Part of a small language model's weights: LayerNorm before each block.
Each number is 128 + 32 x the weight over its row's rms, rounded and kept within 0 to 255. Layers, rows and columns count from 0. Numbers have three digits each. The size before them is the row's rms in percent of the matrix's.

# down: layer 13 MLP down (transposed), 3072x512, rms 0.197, rows 397-407, columns 256-383
# up: layer 13 MLP up, 3072x512, rms 0.119, rows 398-407, columns 256-383
down397 092:137136131149122152105135099148095052157130112114086107128133158115093112171116083131115149103125129141164085078115128178094147118142059135080137139054134125116195164159188135115083082145100102161156176168093198140102124172124196107173150093146149133087127055078079129187138140063096081159137116136136152101108134131150177134140094083132122147100125115119170120189120104121128162124054
up398 098:055122089150158128142115116157173102181082129116130137095135119109126112124100101113113101100147160094074122092109190103177159124137155091119118166066117130117096126113133143166117143107113161150113172139168083124135171137111113079125122215168140058121132088125101125162127062093140160215136132138101088130112147186132098114105095186090152089124121157180069092123123093070162140196151
down398 104:053187066077164114154091142150146133169133127132114133083109176126125176129154197116133132090180126135121153104139155125091145162112105134118146189056109168176130148122095127061191136120128158170139138116101118094120140142165135163165205105079181104119122128133145146143091091152160165140146126082141111141116190113154151154132011134116112145100116098116120123150116162092160105146116
up399 097:149129167172173115115087129103107090127135145151195136112068154098127189097146067174103099106090184114144170046150132116159148152187142132092093124066147088101134070151147085171132106101131090184151116042120106110130100167091140137116173122149167088103115094092148133078114100121157187123107088140091102113160126083149110112151101106079142123136115126210174134130146154172154145060154
down399 105:096131132123150147138112051120139129128124131148152109129112133129119197111125102108066116150154154102206110102183131135138182137161113100145105103099094126112110092127112095089090136106135084165131164117189075120083122100119149086099100111103138160202173147120144074103125163092158109210101136117108103187101150140117118091098100134168093036129175121188128089154136121059129202134126
up400 111:162154117108086147123108123109101177143066108100147157193135134144136106149156181149147185102140078144128154113107115043145172089083151182153159197142122143115217128122104091176128093174123101121119139145206130093135139123087160134147121163180155109112120113102149159098103165146139125163089138151072118110124164130127125154154159197132138048172171129145153205190159152174161130140137
down400 105:147156097136145117082128153110116139063082128057167101054112135150132133116169162129102121106184130163133112146121148160159123185112118174162181107115131094104125109078111159121119087140125105109114110155198085125098127079152161134121129168121168097084138143142112118132146165173130068113086192155191113126104080092157100101201117126089194109084141065089111111101091051065233156146203
up401 106:140105099093103148135156129144129071072160157104139123156145108132120106141125142150128149231107171124135158144127172131090165113122117098127170153128147119118137126131121107187080114137134109103130144111137194106083153151086095136147152139164117134106153109195136110105084087103120075145139068121129054060067119113172151101148177175089149088140103127154098128072080069162165109146119
down401 100:122112125078101098128141158150099139078107157145150149102074106114120105125083146119137169186139077142116123116093155172171168141201075150150129159130211163102165137114070130138151095102108109138140153172170104089089098115101077115111143132164153070064143116139111192141103087073145107075093184154085122119159152157156101171097146106135144136091098152090171150103097136135107101172064
up402 094:113187216102183164168140122118103142143143073082117156154131099175215131176218081152209163131161142102123070121137157162132201078108157107120166077131075144122129129172129098157132198091130088101127191076062089132191107145203068148105158255147120146112094151165144115139135151154135137110143140154179116165143122115143124126144117087129131148134158164176132141154104142104124153129090
down402 091:141103147132135179147146145130139146122169108149140140051102127083158118100062209146110109106172097117109153090153079073148109106148166164112135096166129122074091185069122135118094083136062153206153093108146121099119117088081190129093116065110156165137161130089187114134163099107109123108116149135109143130083130166155101040091108095105143141102109137177148094097166138102143106174148
up403 091:142148121187136148190121114106190125126166112118118172103145121124166102137149126202083178152153163141113105122106104115140192100093073156134140113126113104114176129121135172116122117187203110136112115163080112127153180101126211117168091084117180172080096142149149106147109149093163130185114140209104117182154131021117171153153178107116096156097105105123144047128130149132092161128177
down403 099:109101114132177123155060079171136146165122106146130073102078120098126125165141179075144153186101146114119137127081096125043145163199177129117132101167059095104090129095124123182088172176135093139138212167122098127134083175088120109125150090145071141141120142074099143201103141141160119117127106125130161094151129100138116202038188128113120114156142106130139096110122136101147146132113
up404 096:144170156083141134120164142113113118144115131164123123149144146139148077186151143140141095134106162109056163144132182142124151076148148113160170132083146088143086117105201089192117077136135103152146167141114102110103161159105156130127177125125149169075109078118108082125119149132073088145109158136108173129076132123167158138117140164089109068111126171074077125117117186099151083146140
down404 100:192088085077139130206152082100155153094162126133086142101073100111109103068132107106136136120116087109108151125117108139140123129160060136119140087101095124148112103140152095158126117200146061125135151144108104154108135133111214142113122123127162162058124166150144076135133144102106160136070099158108105187142105127102141162192087168157112113092083131090146114090162151134125099138123
up405 106:111112089148157122106108147130140102120127135118130106125172170165175134151089099076163163146109150109144119087123169138131089086129126078129125148098150079101165108068131131114104118114119102131149168101101203132081207150116146115106092127111130164152108121136144134142159119154118102132103081140154087142106136139168102124110131131136131094121071120144090132153094151141138095132197
down405 104:159164145133180104116123143140124148097125157138135173114068102107104119127111150143156143185118068099140137139127109103177088124150103078138127212136068147121105150101130133071140148108205066119173066117184115152089118153104141159110111173180115163154195096093108171199160157120077108188172145146143142117043087094096085097103085197187154100172098096114105153090101182134139079123133
up406 088:160087121099153107095161149108190076178117100157143131093117151146127095124154149102115123123114127192091115085198168109060106142106154095134134084086142175158137093163110109104153141140087080070173130140101154116130107153167137159084148087089104092143163150157186113121094102077085064163158126161102149115104137131103132100081184144100127130111159139136147126060065133157144114146148
down406 092:138158097070122127139181165148148157108120083135133130067131117128110167108117122118139077083156153087177143149125160095132113154197125085114175096082121112132090150158147123112084093070064082186123089121138120192116098135136077110127163161136139112124110125081155139158151130122089102162147086084157116153082120107121168171097111163087095083123128117113115144170143143149142119115103
up407 095:104103164096096128109119113101136113085073181156120132143180149147091088134150150160111122145111130104203128112074160104106141131148153150118169132115102101111106130156159078166170113167183163130130134174187142129115103095158116083175143128127151180136135108119110101168187169117143158164147076145181108137122076139177137120121133086127140115137175109192115163130168128144118111100124
down407 100:106093130102120137168095129182140088134169125157131122076139127142130119114181084133114140092138114088141110120122115121121141168101128129179109113154125078177055145114101110106101174126128053123113088158137115076115096098094105143132142094128103137090141145130098091113179106118167127124090119119118132054125147069089082127110126089103098143156046128116063066136120129128155083148101